python train.py --activation="gelu" --norm_eps=1e-06 --init_std_qkv=0.0391 --beta1=0.95
Each number is 128 + 32 x the weight over its row's rms, rounded and kept within 0 to 255. Layers, rows and columns count from 0. Numbers have three digits each. The size before them is the row's rms in percent of the matrix's.

# layer 3 MLP up, 512x128, rms 0.315, rows 340-389, columns 0-63
098:210092121106141115133090185151064121110118155112164124090114105147145117173112137170189135088194088125156168122156126098139111172150080156103107137143113042109122115065137096112123127115135145
101:114143149102113152072102110079106094164131165137177110094105132107148120110195117103128186143119090144097094153138121175152082117140140167142080092108137140090107167130174105105127120100121098
089:070096159107115102119195179098164168170123133101155104127119102145141107118153097121131151135125117126122113148109136153121072127099141149164150128126144152117105155144222069122097139133186142
103:168125089013109139122208212119152134130133130137137153108194170092129073120070128164109088063118122097124107170116138126129090097077097154085133154162081088163157127127161156143142129142144119
104:125122100122146053125141130133121152098200127100119108159158142128091084142180109176108107140128127142167136117137161088153074099118116120089107141052162127077128067153111182101168162180168144
098:173137144178142066143153152115178120099165106149141106142166139119130125145184127115120137093167144134143049143205141113051112065179124091120133146046083115128122089116141123082114086172128133
098:101054157112084123137119071068113063119089050106109171157127136094107096192068093134122062152074125129144093154149139146090182137179159114100093141130176122152134133218113193137122167127138155
108:078144144112092108169054176161150104155160135110116138120133120140136122106098067145100166113129069118124119186120116107087108132092120142123149123110180152167121177129190121099160129135055128
098:141062143189108102116109087180119127162168099138124143111053127129087094085158206130160154173117104105123123141074105198115092114143158167078116125127085097092116129130114133137116172121054133
098:123121159071155114196156124108137086133120122138144088196142079108158141106179146112090132128117126075136154198160087152144132126168152107109150105136116070099139081133141162155149071101098166
096:164212116151118132110127134154136153122134139102137110149076203119110135096145170122109103110129087130160151132091159089164105095061143144104123140081096112127082118149085147124127135041172094
098:095107136146117096144130116144142132142150124142171160156115180171125134147066147131126193050119153140124089106145197082156151152163141135133123119112163098094148153111092167085119091123063170
114:087123082122161160139151165162051122059135108159193069150137159185125154126136125128145092136140124064178087127151138150127109145104124149114100155153132134152082103101117053139136151072153150
098:189150165164175179169089153136148106107147149080166092125130086138103109110134178115134142092138105139156155213149147137142125121133170118097095205146151052152097085071137174129117129100086096
104:132170121096150093179142125178157111149156094114138080079086138096115136120179134130142084093061121117105156163133129180100155137147122093105124121097117121127107101093033101126113127148128121
102:145139130108180121107080188116131125170149118090068115125111153094154161074173104110144131145082121078143127100132097103148122106151129114095162143109136171133154146177120125079169066172105125
098:109168137122180117122096116129088133167086143125198155150088109163143136179091170132115130176094164143119159086143114106077070145145165190127106175138146070147107163105124134123097172173168100
096:068160135097122156140121103122105160077095060133155131170054160168098092162165134110145122145095132151086087104117085097119060098151146099144109241100119106079125114141091135067143118124187113
094:161138166114087144123073128140139110128125141075153126156105139140140145127170166115086194138124086128185043135121109138165074099106120133215177148097095107096096156108132164103143140186120175
096:116144126138138168086194153177136166131138208134157102128113149157160160146062132118118119113111130143139145095091148141172097138135124163065108153128131150149128099134185136091101153091115168
091:103088107138097128115161097164081128125103198114092085130157143117121106145189107145162143141108090134136121144118107154089063185124116164102092102109115153166087158089165149125135166094114094
106:132129137122105146124175156159092112120136145125163121155079128103095147131178162131105087080054112138163176143115165115092135172151114111128186111112133132106091097098157121101131150126117186
101:196092103151114109090108131152091129058152112112053133063118133090185073074185082074144092105150155138099114085178157090096104099173108135119172188106092077137167144151125142080130121134154117
103:141091074135078147146091107153093125127073111122089096171149057111156056123151126150195122159079153119104136115102156148200118121160175177086063132158156121130123177103162169171145114182114120
091:092073131165119119079129098144110086121110149103138072090142103129156111149088117108171130112091176106127143118102076107155144096102157145090124108124119088090170116125201090124152195154129117
099:076097088067161157125181142144094167043116174118133159042103162164123151137139098160185070114081147133139150112122109139110192168114135082155140113075164148094104098150141175158139158148147114
100:132066123125108120119134148154204155063155147118156202093149106129145076107106144217111094191104159152162177100197102119166042109174130121075112126126135087160096149116121084141093145131081142
099:219101113178185125096115111165150117084108106107114139183092061152122101117101177149176163088118149173139130129151149180188106156151122139099092109150099097104200126084151042083115097134167120
102:086137098147140112124102114162137152093185129084138139139149146227165144095129152137156084120086125128123139089149116111179116087202123107166115123168148113033168098154187163152104134139122149
104:062096132165158151135129090149105107137134146115127080066106135127097103148140070123109101158086123114119142151158109104125167194149198139125155212150128114122153139108155064102128128148109114
105:080127192140096152152171130163097139138095121136141109122148134078173106175134086177176154152101079123154081159188111080102138154081160112102128135109153144149086099143096085128128188137112172
094:085081118109151095105164133142128155099162203153124177107078177114108126119107110107125100128092071125143073190122127156146049121171091141128108126144108141083172162108183131133126088182115134
108:118121108082143157160116120141141107165120144092136192156122104166134098124112152107133092114106123152113121081192095170168136128144148100138080164096136136093126113138095101223116140083156132
088:132124071138109135160215100124176151100147096142166099134155110092134079126108082123118132091122154177142195096201133108142071139133095150126150171130120095146170098115106126144160115170120123
107:096101149169064110102145105196082095138119161095137054101110160172162116192123100146105169139155151084137160109160140105130131144118110122096147143116164143165152127078133122124144126125090098
106:102088149134133139137193127095082128107231153136102141172120050159167115109141111166189167131130108112172115160119152157181105157131172175122141143140151165128122101174165112117189060132158128
096:200092157132209143162085083172102115148088129148182128149137067171121107095158132134119145092134136127097089147141151106197110143140146135135169136128145102167155164089154151109060128082106081
097:132141115108195122192123134160117135105168142188158144121114127164190206136091068139118144075107149120152157152124095123102116131151121125125065105119152114135117151053138121120076068098168123
099:177212093081179131126074107169068093103115115125130141154125179084083099097141116094176118143099133107168108088167125112145083091107111136138092115134146108131122148131134114131137187171100124
090:138147136121077109118077145118146111142069177119071089123089082111153122081169139113199125158112135126065145171130131161104122146096190145174100172127121122112109130125094116176189115102102140
108:135160113128130173166123151187154108089173067114118094122115114067114143137081131111154092178112147141160090131109092118138106149115141150115092117136155104138074110100103171155125132097122134
093:107089129141193152151174123103060117118136129156145081135154157147115103159176159149078165190152131165170097146111127154077098151137104104079121107203102112103131126077115064141123176118101131
091:090140052158096140146163191176073175102139122105164155084115144111092112113128119080149090057106099135158157179181109112088148164195165093131168106114090117163122121073097143110115105121201109
097:138074137129123082187142162194085173141096150108130153175136110114138115110068131095127117085114129160093095090155126081118092139074136146117113135079092154106090133098142121116067091158124136
100:107144160169120134096170146125191155137106112124159160125123138131094130155124112133153100157093096067132134122134114151142063149114179166141100171149183100146140106119073175109112103118124075
097:114099185139115101083093145117124079108107115109048095174154148092147092112149152132127110125107160123143131088160150163177120107122069159115114157186144152156088151189158115095095095142144127
110:171101125032111086125121086131110139105156087120108087146192129138116162125128183174147178150126122121156148136085172127217112190101153127102118089149150089162107147139120125079084155114125124
094:188107095108123117117096077157152148173105149042153121145118102123147061125154102103129111105194093142167124099140181117125101113168156081176181097137144088127115128161098070132114112159123114
109:109115101129159091152127165145102061142155139103122127165135118116123110101104107145132108084142155137164134106084149042095203128144166172154185154148066112090079088133111166158047166066094091
115:145092121068045165145157099113146069133103139075133075126122121143094127109067099182134139119058128140090127135139114087129167169097091120113198171131138103132115109139081082092141157119150122
# layer 3 MLP down (transposed), 512x128, rms 0.3, rows 340-389, columns 0-63
095:084078110183054142070156093117181085114149116171117121166155151101121110111079199129113091092148156181090142147185145106171104138095200120122175095198109121148174158100157111116140053059173151
093:120086146128084196135154167089154181151147130159121129125137145122124113141063147195140114097185154097177142113073124107085192202108109129111172150125152118084125110106126141159192105113155059
089:096103090114150108146136094152111123175106141096149184125099190128107112095128087183125118101143157156155108136107179101092176138112151115087122079118132162150167062064157137101112161128114155
105:112163161087105147135145173132128098140078138172184157131100181143113116166120129132095103141174124160104136132184209121115065137147094147169096115166088175145134138150105162097098168111173098
093:111173133128129172064127121114104153165096148155135164118103111084117097142059200126096167055175100164092101156068119135144181114138110151106089124164129132156145114185133061108113149048107150
089:155053129111141129111149144088111109150158123158166113127178165126112102131078173147090073124105136088154155144117129111099121155156098150170126137112115131140182175107140140107123136152152182
101:088096095088134135110164149122193106160074078090146047108096151162143106075102159154157100139199140127158172097146125115105069140179127098063156087135092136130168148115119155102173135162166164
109:164095142126143107154121121092162119102121087116073120099119163132187113067134185205119070154112147132081151150132147081152104122110116090127128156097160131180169140134141138127166198113184093
106:179154063128138124052101171147157159112119133132104166124131132113063139140074131127054130099122141122164118121139099138113156106112140170112183144143101092116160124144118134141108183102083131
093:169127101101149128178070131158087139120147116151232090041158194184181107112126116154093143120079116137154076162155157113078115123098079157180105101157092179121117147146119094166117085109146134
102:057063086160150139147110068120128127173140085077178160145161097170111148125104168117159113128179110086139127119145182114087132164125135132133177114112132138165151137162103143151127119155155095
088:147144094097170087096071088135106156133097201138070109095229119132150155102153050120159060121137125115096152141125099142075127123085100120070123134135101207129110116137137167135178130119066106
108:109172114120128114120156137078087188182032129132071152136096153052138099080130177181105092094169131150088169168131137129109100179110086152187130121077154163144161171168158144119115121122105081
100:094106173212168137080168153118107092140112137112197114155096168121082134170141123108115091129148127152145169119163101075110106081145146075086116167162109123135074123121157110144157083106123177
103:164085121111126125154163141120119111166161092079161193143235088136171132114166087126094133114112116133088141114076105093077134097167123112183159118108139168130142156150116164185131168150101104
114:132233123082167095126139093203081148151070120138121108126129178115118154090145107149073144124129140147118063149139168119089162097134101105135052118180131154168068069122143177121131152107100106
096:113147067103162149081146087086115089101098169132135122143092071162093118129156159148240122110132137078124143144108031111130167159079119106115139156175097183172133093101139153129117129148158111
091:115094146134126099113112121132141123226163119134171115068132122154161118125140141143126152142117151091120149168121107082118136139120171093099137075113175141086148142131149098143106153220081199
099:156073092156094112096159064118098093088105149163109155167132137109138117149114185087108161147084137065145104133162120164160138115091073142142088178138193146118122145144147112140178173182124144
082:157175106123123110080103123066107161176116134169095178101100142075147156119186156165099152097140145255107114123174141094094165118109124091111143112122146120135151149128108131151091144145081113
078:133184109170172116088123122127096140166156137152167112110089110115099133101119154141099154062148139137069142101143157093110150163120136055164147172111196177139120101186102185099127142189096111
107:168155153161167125177136149145063146161141118160191134154135117079149120095151122078148109129072170125099123207145124141102150095171112109079179109144130100128133164107107110102200110197131103
109:094166140092116105080141140149100093105139131153162119143134132066161127136111113125151101166158109154121165119142127113198167158138102113101106117050161131077137156108160171091124088198133101
101:103110135118162185142116192137141122095094086118064093139184092123146180085153091182152073081135108157121141158166171104167047154125135140183119132153170152101131132132153221055138130138109139
079:101209088119170075112179151121113215145079160143085164067147190111147119162111111181089178131129122089121153112161163104074112186176108092119113106108115118185152146144161097132051127145047126
095:133173111140162143123129159110137082200168146112172147099092079118125155162134149098209111175135113165120120183154099101115172098162148145093081060189087152110093134118086151122102098140194141
102:111130112155121133195090156087072123098148134136095100096155136174177192099110168119109094168048151128151174121117083162156110127112170172148085151091150130179148155173124160081041136191071100
107:155170077105118160123086145178119138084124116114125137148089122133167165109163154189115146079136081144070141068157155133110114140115082087094147134172092119173168097165122113109221083091111159
107:150156115174144085129125124124192073137099136096118163104145153117172130115128096144083153151173120148092139126103119172126128224126163127077116082128129159101126147102129129176122074053202109
098:107193108098146113122099106096129146131117134126132105164100141106145120112140224152170129143155180204094148128087115158103118060146052093125092048117130152123148126122109110124165180125077148
092:131234101156153115152166129110133159141135130137148127114149163132111100163136139119135187101140183177097163167124118131138090155104133125125161145136126104150167132158151147123168167102119196
092:137183045090174179078149111120162136132190140148131096125086112149156085114121096167069142066220149133064125113115164125204149101123118115095119084145168150126140134111199112129126125156131176
107:142159171118108134090133140120092116174094113109112139096153118097181165155130110098169135150034048115124100060145119158143151161080073133115099189074132102122119124168097148162109138131132106
080:130117133090067168102086148091070110197092140128114129156079179115079144164150142185121127131109133146094124108101171094143150127131157144162113122102151137161075142150163171101104132091060124
087:070145108085063120110156104075147198152149164113109120155168108095121105149118122112136157120111117153057075103108145130127148068111148159090115083115126077144163140145141089116120069114129152
106:182105119120128121100084151130146109135130153094124164163145166173118115093207147145081153124178114138152139087178171121163143134170181053066144175144130103180198151144090115075143149131151108
096:160141144151170160208102128132150109077086167123101154094147105161172132115188126147112104145177129040102144097154106155144119158118099177076167108212107145097111142150177157141115093184117161
094:143170141096121115182138154076160143148184101159037156154125136145146090162117077179121139122082133098126151127150128103093167157123139131096078140129058131123138211148107118108113101117167078
095:155146125150111121059163135053183148119057107128131141153122171081087124108136155153157230123071100149152127111155148109123121149118168086146130201130138114135071129109124067154169171139127096
101:127137160122168088091135196085103168117104172089147105118098091118101131112202119165076136160124135143154099196169143134205148126053148142127149103137111151155121187128151115151125084116179124
103:090138121096162144201173150116102119204162143128164035119108167123131131187103186127171095114067175127172116080121192179111147127129142113111077078115109148101158168152106063176138172102082116
092:152130129103154078152123162162081110147084156152168185105148139138095159101152147105117126100138164113079123107081073062146189121060134081110075135059106176182174123151148165135153136144130158
103:151129108121074138080176127120084111146126160124144224205103174142076139114129134031133135088061174120151140158125141115128144128107109126116156142069124090121102130136113151155144130115149058
086:119185074130155123052066107132168144172147130159099064098102173136064122140126126184118147143124165165122142122063147116082168127095108088126154113119122067185122148159139141108133122115106072
096:095186130122177136090080088112126119120101165169103111127154186108143161097124150150127189101112154101127112084090088089076181119079145073164143155131050116027151134102119139168083130100116161
107:146110069157194095192169109130182122115191145164105135084135123084138159110151065148130126134109144168089158139090168121136120110092145109153111183079122115087067121144137125084139128061124125
105:060172109133116090138122142125153105127123143155133108149129143106120124089116180111169108106141084136169150147107110158147072114157175146074134109165096089207127117101132099160132130161096128
094:109129143132153162190094139111126139169193093119106062119093107146150110150129030081123085134071127099115112151100140143162073102083093097139127099190099149179097095148132165111129088130088106
108:139111104196109158134204155149137160131126141156204171108103117167156143113125167205145134126131096106181095081055134075094112106132048053214111116114110154149139147136126154090110215165125075
106:151144129090081132116094138078152132088102114188125155122149101111127123137156107133159147134046072213113088131135089119108121111133121141099145122164120176162093047185171128126155169131136206